config.yaml
num_hidden_layers: 12
hidden_size: 384
num_attention_heads: 4
num_key_value_heads: 4
head_dim: 96
intermediate_size: 1024
vocab_size: 16384
hidden_act: "geglu"
norm: "layernorm"
norm_place: "peri"
norm_eps: 1e-05
positions: "rope"
rope_theta: 10000.0
rope_fraction: 1.0
qk_norm: false
attn_scale: 0.102
bias: "none"
tie_word_embeddings: true
parallel_block: false
extras: ["capped logits"]
init: "trunc"
init_std_qkv: 0.0249
init_std_o: 0.00508
init_std_up: 0.0249
init_std_down: 0.00311
init_mimetic: 0.7
optimizer: "soap_variant"
learning_rate: 0.0032
beta1: 0.95
beta2: 0.99
weight_decay: 0.14
lr_head: 0.00729
max_grad_norm: 0.5
warmup_steps: 200
schedule: "wsd"
decay_fraction: 1.0
decay_shape: "linear"
final_lr_fraction: 0.1
batch_tokens: [65536, 131072, 262144]
max_seq_len: 512
doc_mask: true
train_tokens: 472900000
max_steps: 3675
dataset: "wikipedia_en"
Each number is 128 + 24 x the weight over the matrix's rms, rounded and kept within 0 to 255. Layers, rows and columns count from 0.

# layer 6 MLP up, 1024x384, rms 0.12, rows 63-79, columns 192-255
[[115 158 129  98 114 145 110 139 124 170 110 152 143  94  91 126 104 135 136 150  99 140 130 130 156  97 166 131 143 135 153 143 115 165 128  80 147  75 127 165 128 143 139  66 108 176 102 145 144 119 169 135 150 111 176 168 171 115 159 153 138 105  88  70]
 [116 114 153 132 132 114  81 112 178 136 148 163 132 102 143 129  99  94 149 169 150 156 103 149 104 123 145 151 130 145 125 104 161 117 114 110 145 120 143 129 165 151  93 131 100  89 148 123 134 136 140  98 118 146 157 126 114 123 149 107 144 105 149 136]
 [123 131 140 118 101 208 161  93  95 133 125  88  87 162 187  93 136 186 137 152 128 127 162 143 159 117 121 122 144 129 136 108 147 135 150 112  76 135  96 117 128 156 122  67 105 119  92 162 118 111 115 130 172 105 117 132 162 104 144 161 167 183 162 131]
 [101 113 109 140 109 115 141 170 141 141 162 103 134 148 114 128  99 130 165 123 141 147 139 146 110 146 140 178 117 128 174 122 115 110 100 128 149 140 123 125 118 115 141 144 114 152 114 133 119 183 121 156 107 122 137 141 132 131 135 138 119 123 155 106]
 [105 111 121 125 135 124 125 194 134  89 156 112 118 105 118 118 132 162  79  88 105 111 176 128 109 125 115 123 153 127 150 125 126 107 152 129 134 132 154 140 128 151 140  81 169 180 108 119 176 108 154 123 100 126 121 117 141 131 140 116  89 141 122 145]
 [131 122  98 103 123 132  96 121 122 165 129  89 133 127 125 144 102 100 154 162 134 137 115 111 130  98  70 156 135  96 150 164 155 149 139 114 156 155 187 180 169 130 121 139 134 118 122 166 120  96 176 133  68 131 134 145 113 175 149 159 133 146  98 102]
 [128 133 112 122 126 119 155 125 141  84 103 147 169 154 110 147  91 162 175 104 155 165 134 128  91 164 130 140 183 141 122 162 129 120 118 121 120 163 116 207 128 102 145  93 110 161 100 143 178 136 150 115 132 113 129 144 107 110 164 159 167 127 154 142]
 [117 123 106 102 158 127 154 137 155 138  92 125 137 135 133 120 141 148 145 112  96  99 162 132 125 137 116 208 109 119 136 120 126 127 161 128 134 117 154 114 150  89 108  95 147 102 115 130 136 141 155 127 145 104 148 160 148  76 155 131 160 122  90 121]
 [120 120 143 129 107 126 156 145 119 203 110 145 131 101 117 110 157 140 105 121 128 132 131 168 162 101 118 124 138 133 116 129 140 144 174 108 140 133 114 145 168 113 129 107 131 149 124 115 148 158 181  62 125 156 159 149 107 123 141 122 123 113 120 138]
 [123 113 158 136 146 156 143 122 123 117 153  94 127 139 142 127 146 114 171 116 126 165 122 133 121 128 146 105 122 130 113 136 139  85 165 142 121 103 106 133 141 181 116 149 104  81 131 169 148 125 136 100 144 152 126 123 156  74  96 129 136 121 106 143]
 [115 127  80 139 141 116 161 122 108 139 146  76 126 120  95 158 122 156  77 109 125 154  94 119 113 119 150 107 130 120 136 109 153 160 167 147 154 140 162 148 106 139 156 124 138 107 134 111 122 109 124 108  79 134  94 108 123 128 185 115 132 158 119 110]
 [117 117 161 145 102 113 140  80 136 134 125 140 112 163 144 117 138 161 158 105 166 148  90 122 137  88 147 130 120 118 124 151 132  95 140 105 163 143 154 114 121  84 160 143 130 120 122 156 131 146 118 147 122 167 107 154  90 133 129 150 155 123 131 107]
 [ 91 157  97 139  96 141 144 114 124 139 173 116 118 153  99 148  93 138 124 146  83 174 122 146 110 126 150 115 128 173  97 115  98  94 135 110 147 102 117 117 135 127 109 125 151 143 140 168  96 168 104 141 150 116 133 113 154 151 155 112 137 115 123  99]
 [134  91 128 146 148 119  77 129 114 156 115 150 144 100 121 112 128 189 132 101 127 156 147 117 135 126 101 103 116 125 106 148 114 113 157 155 124 132 131 136 132  88 128 122 101 132 156 131 127 147 164 118 122 190 138 117 103 163 112 111 125 147 121 120]
 [150 104 148 131 149 129 157 113 134 123 147 117 137 108 147 116 116 120 100 159 167 119 132 150 117  98  67 142 117 140 119 136 125 142 128 142 143 146 129 105  96 109 138 169 131 152 103 102 185 136 132 113  92 128 130 102 104 111 119 117 147  93 139 131]
 [104 125 136 106 131 143 146 106 155 145 118 125 151 105 129 150 117 143  82 126 143  90 170 161 103 134 123 152 130  92  92 126 130 152 141 164 114  93 106 113 165 161 170 147 115 103 136 126 154 169  92 186 108 116 109  78 128 176 116 107 131 138 143 120]
 [142  94 155 148 135 110 103 136 130 115 148 164 140  88 114 168 130  80 117 131 141 113 117  96 150 109 110 113 109 133 112 175 125 139 109 151 166 134 138 112 125 138 147 113 140 143 113 144 147 132 160 146 120  58 111 154 148 105 111 130 116 142 158 130]]
# layer 6 MLP down (transposed), 1024x384, rms 0.111, rows 63-78, columns 192-255
[[112 132 132 147 131 127 144 142 143 109 153 160 104 145 132 125 133 138 142  80  74 157 131 108 135 178 139 119 118 170 144 128 132 158 149 125 154 146 146 134 127  95 163 151 136 162 134 117 125 109 150 144  99 113 138 135 163 143 160 118 120 130 122  96]
 [134 130 155 119 133 104 158 153 102 106 112  96  95 137  95 141 175 142 117 151 105 138 135 143 112  90 131 101  89 148 156 126 155 123 132 111  97 124 137 141 139  97 141 170 129 123 119 123 124  91 151 112 128 104 150  93 136 126 138  95  93 108 136 127]
 [146 168 172 125 126 155 159 163  89 145 204 138 148 122 124 189  93 139 142  98 157 154  76 142 115 126 158 121 135 127 121 110 153 135 126 130 136 152 205 139 135 152 146 157  89 135 113 161  88 180  92  95 108 116 126 130 151 162 190 136 131 114 116 130]
 [141 121 126 127 115 144 167 140 139 115 105 135 122 133 142 103 112 127 122 109 135 112 158 164 104 118 156  91  89 118  99 105 116 166 135 101 141 107 101 126 129 125 104 118 112 132 144 132  99 113 108 150 120 142 122 119 115 101  94 172 144 152 135 134]
 [163 129 110 133 164 127 121 128 124 186 117 128 140 153 134 158 111 110 161 116 129 140 140 138 117 134 113 101 146  92 110  78 150 119 136 127 180 139  97 123 105 169 101 151 121  97 105 131 130  87 127 168 118 163 111  94 165 124  76 152  93 138 156  82]
 [ 48 134 126 140 104 148 160 162 121 128 137 145 157 151 107 118 152 117  72 117 154 159  95 123 137 157 116  76 117 143 100 158 117 150 157  83  84 168  89 134 115 136 132 150 153  83 103 131 119 141 175 142 126 103 161 141 102 163 148 135 159 111 101 122]
 [142 121 163 155 144 126 152 161 137 156 170 171 132 126 105 143 122  98 132 131 114 142 132  85 121 152 121 150 158  76 124 132 154 120  86 118 128 182 163 146 118 105 137  99  97 150 100 147  77 140 155 167 111 145 163 165 140 149 116 127 105 141 155 130]
 [138 173 135 132 118 123  51 115 134 123 134 139 151 133 117 102 148 126 114 129  92 149 187 178 129 119 131 121 107 121 121 150 159 119  97 148  84 138 156 155 180 119 129 132  94 137 114  84 153 139 148 107 124 126  93 135 112 121 100 143 127 148 154 149]
 [120 115 107 182 142 112 131 151 101 107 147 104 138  69 125 100 144 159 116  83 129 156 145 144 112 114 197  98  90 149 160 105 134 145 128  98 142 141 154 106 171 161 122 124  93 153 141 130 108  94 153  99 127 164 123 123  76 111 128 126 132 133 123 129]
 [137 123 132 126  97 123 121 100  95  87 132  97 134  95 136 110 101 181 107 147 129 122 125 133 100 121 127 121  83 149 145 182 138 166 131 159 116 163 121 157 122  83  77  79 151 163 135 122 116 106 135 133 108 115 144 109 130 143 118 175 127 104 138 148]
 [124 137 134 138 143 104 112 159 139 186  90 165 139 156 108 152  70 133 174 131 141 107 132 118 169  81 102 118 174 117 130 147  92 107 105 134  89 119 142 108 173 119 116 144 121 102  93 148 153 132 142 149 141 148 138 162 118 107  99 128  80 139 131 133]
 [134 130 164 121 137 154  85 108 130 183 127  94 137 156 123 141 101  83 128 142 121  67 144 140 158 110 154 114 125 149 140 118 113 116  94 123 130 130 139 147 100 154  94 140 120  90 110 148 119 113  94 140 136 118 139 119 161 139  89 174 124 184 126 136]
 [ 89  97 133 172 100 154 136 169 155 142 179 137  84 137 132  70 137 134 120 131 162  97 102 136 136 112 103 124 114 135 130 128 161 178 145 167 122 109 126 174 136 116 183 108 141 135 114 104 148 145 109 160 115 105 131 142 140 110 169  87 123 111 164 101]
 [143 138 177  93 140 123 109 126 177 126 149 146 140 153 109  91 115 111 157 131 145 100 125 147 130 109 109 134 120 111 109 147 180 158 127  82 150 125 137 103 166 105 132 138 121 151 105 124 156 176 132 122 129 116 124 144 151  72 142 135 140 128 132 125]
 [155 166 142 111 105 148 133 116 140 122 100 151 109 110 174  90 138  89 165 111 131 164 133 105 175 156 169 116 165 119 116 137 113 147 102 126 121 132 142 132 125 146 130 122 101  86 132 143  82 146 130 141 180 112 132 133 122 115 141 164 135 135 128 112]
 [173 125 105 116 137 137 131 130 160 125 111 126  95 158 136 108 179 111 120 165 119 141 117 135 110 140 121 127 129 154 110 130 134 140  96 123  91 104 177 152 142  71 103 145 168  71 122 141 116 122  91 142 113 144 149 104 126 109  98 145 171 100 154 169]]
# layer 6 MLP gate, 1024x384, rms 0.115, rows 64-79, columns 192-255
[[147 184 141 130 130 130 131 111 142 168 113 124 119 172 113  94 105 100 111 136 139 123 119 111 129 126 129 145 178 115  75 149 128 159 123 117 132 147 107 103 153 174 140 133 146 115 118 158 131 176 127  79 170 138 100 147 132 128 148 118 152 143 108 134]
 [131 129 156 109 128 141 114 172 113 136 134 128 146 160 139  99 113 131 109  94 140  81 166 122 132 120 108 149  97  88 128  90 116 131 119 108  94 123  84  94 134  94 106 103 121 145 131 118 102 107 140 138  82  71 109 105 163 165  98 101  61 112 106 101]
 [142 137 139 186 120 175 132  98 160 124 153  97 124 147 126 140 121 141 124 112 125 127 146 144  93 128 111 102 121 169 108 143 109 149 164 152 101 158 126 122 140 120 101 123 150 115 144 125 124 100 137 135  86 158 146 150 118  89 169 126 153 158 136 169]
 [110 119 139 113 112 141 122 143 176 125 105 154 127 112  94 156 175 105 131 152  95 159 166 127 164 144 158 102 156  95 136 122 126 119 114 143 117 139 113 148 105  97 119 119 122 157 138 128 165 127  94 143 134 131 131 176 120 157 125 156 142 104 108 110]
 [119 127 164 114 156 138  99 121 107 142 109 129 100 107 140 118 141 163 148  90 142 135 135 131 147 126 129 115 130 135 117 158 135 118 145 110 158 147 109 136 156 159 146 137 158 120  97 132 115 168  96 168 126 135 107 123 125 113 102 114 170 125 162 124]
 [ 99 135  92 104 105 164 153 142  98 117  99  99 126 151 121 154 113 117 175  85 149 113 153  89 101 217 124  91 139 129 195 127 144 135 119 128  94 132 129 178 136 124 129 138 112 151  86  74 131 134 116 142 122 147 106 132 106 145 169  82 155 107 147 163]
 [134  99  79 121 172 127 123 119 148  93 144 122 145 122 143 136 130 140 111 127 170 123 151 105 105  59 146 196 112 171 134 104 136 157 108 138 146 131 147 149 162 118  91  93 191 135 135 122 123 124 153 116 102  94 151 110 124 142  97 159 165 127  81  99]
 [118 124  95 134 166 141  90 147 150  96 135 124 143 150 151 127 117 110 120 117 154 129 116  80  98 129 123 129 116 132 132 130 136  78  93 136 113 154 152 121 110 127 134 154 128 119 112 165 118  94 109 133 143 131 143 138 120 133 121 110 143 131 127 128]
 [123 106 141 134 125 127 139 108  94 112 163 135  82 127 112 129 136 180 126 164 107 130  72 146  97 148 158 119 115 152 120 165 140 152 154 115 120 126 118 161  99  72 142 107 143 125 155 102 109 105 109 143 129 148 124 107 108 106 111 175 105 127 103 165]
 [145 120 139 115 110 133 126 140 130 133 127 135 112 142 134 138 132  96 101 150 124 143 141 175 133 116 115 135 139 137 128 109 111  95 121 124 142 167 145 112 127 107 124 110 121 116 160  63 133 115 138 116 131 151 108 130  92 127 145 123 129 129 125 133]
 [ 97 135  59 147 116 159 153 111 146 164 132 152  78 125 161 157 163 113 121 132 136 141 135 111  80 111 130 148 143 109 147 124 133 128 126 110 165  65 133  98 131 139 151 136  94 119 119 144 116 145 138 154 130 126 144 109 132  96 111 119 159 106 142 133]
 [116 112 184 148 119 134 145 103 122 113  90 107 153 106 138 133 132 117 142  97 141 137 146  72 126 141 147 106 130 115 127 109 159  93 159 121 156 155 158  92 157 134 128 124 150 100  94 130 180 108 194  89 120 149 136 190 109 122 142 156 159 182 164 137]
 [126 121 121 118 101 113  78  94 118 143 186 164  88 172 128 127 106 112 104 156 106 124 105 112 114 120  73 115 115 105 153 133 113 173 132  91 159  90 110 124 160 124 106 145 147 154 100 121  98 129 137 139 150 102 127 124 107 138  82 147 145 183 119  82]
 [132 125 120 145 122 131 130 139 142 127 154 125 126 133 128 125 135 134 118 103 101 113 128 122 160 133 115 146 124 167 100 146 115  92  96 135 115 120 101 135 116 105 144  97 114 184 121 104 162 128 112 113 120 119 145 158  86 125 150 150  95 139 141 167]
 [133 122 154 101 150 150 129 114 101 185 150 114 128 189 108 115 127 143 123  93 163 132 133 117 158 130  84 137 137 142 177 132 103  84 111 151 123 164  86 109 150 141 129 176  92  99 114  97 104 167 102 155 108  93 113  69  89 151 142  85 147  96 167  80]
 [145 127 121 121 111  91 162 122 121 119 128 123 128 159 146 163 133 115 136 122 109 119 101 141 142 134 119 177 132 130 105 118 136 141 170 124  90 106 173 106 129 130 124 146 180 128 114 141 148 114 164 122 135 146 118 122 133 135 156 160 118 115 165 130]]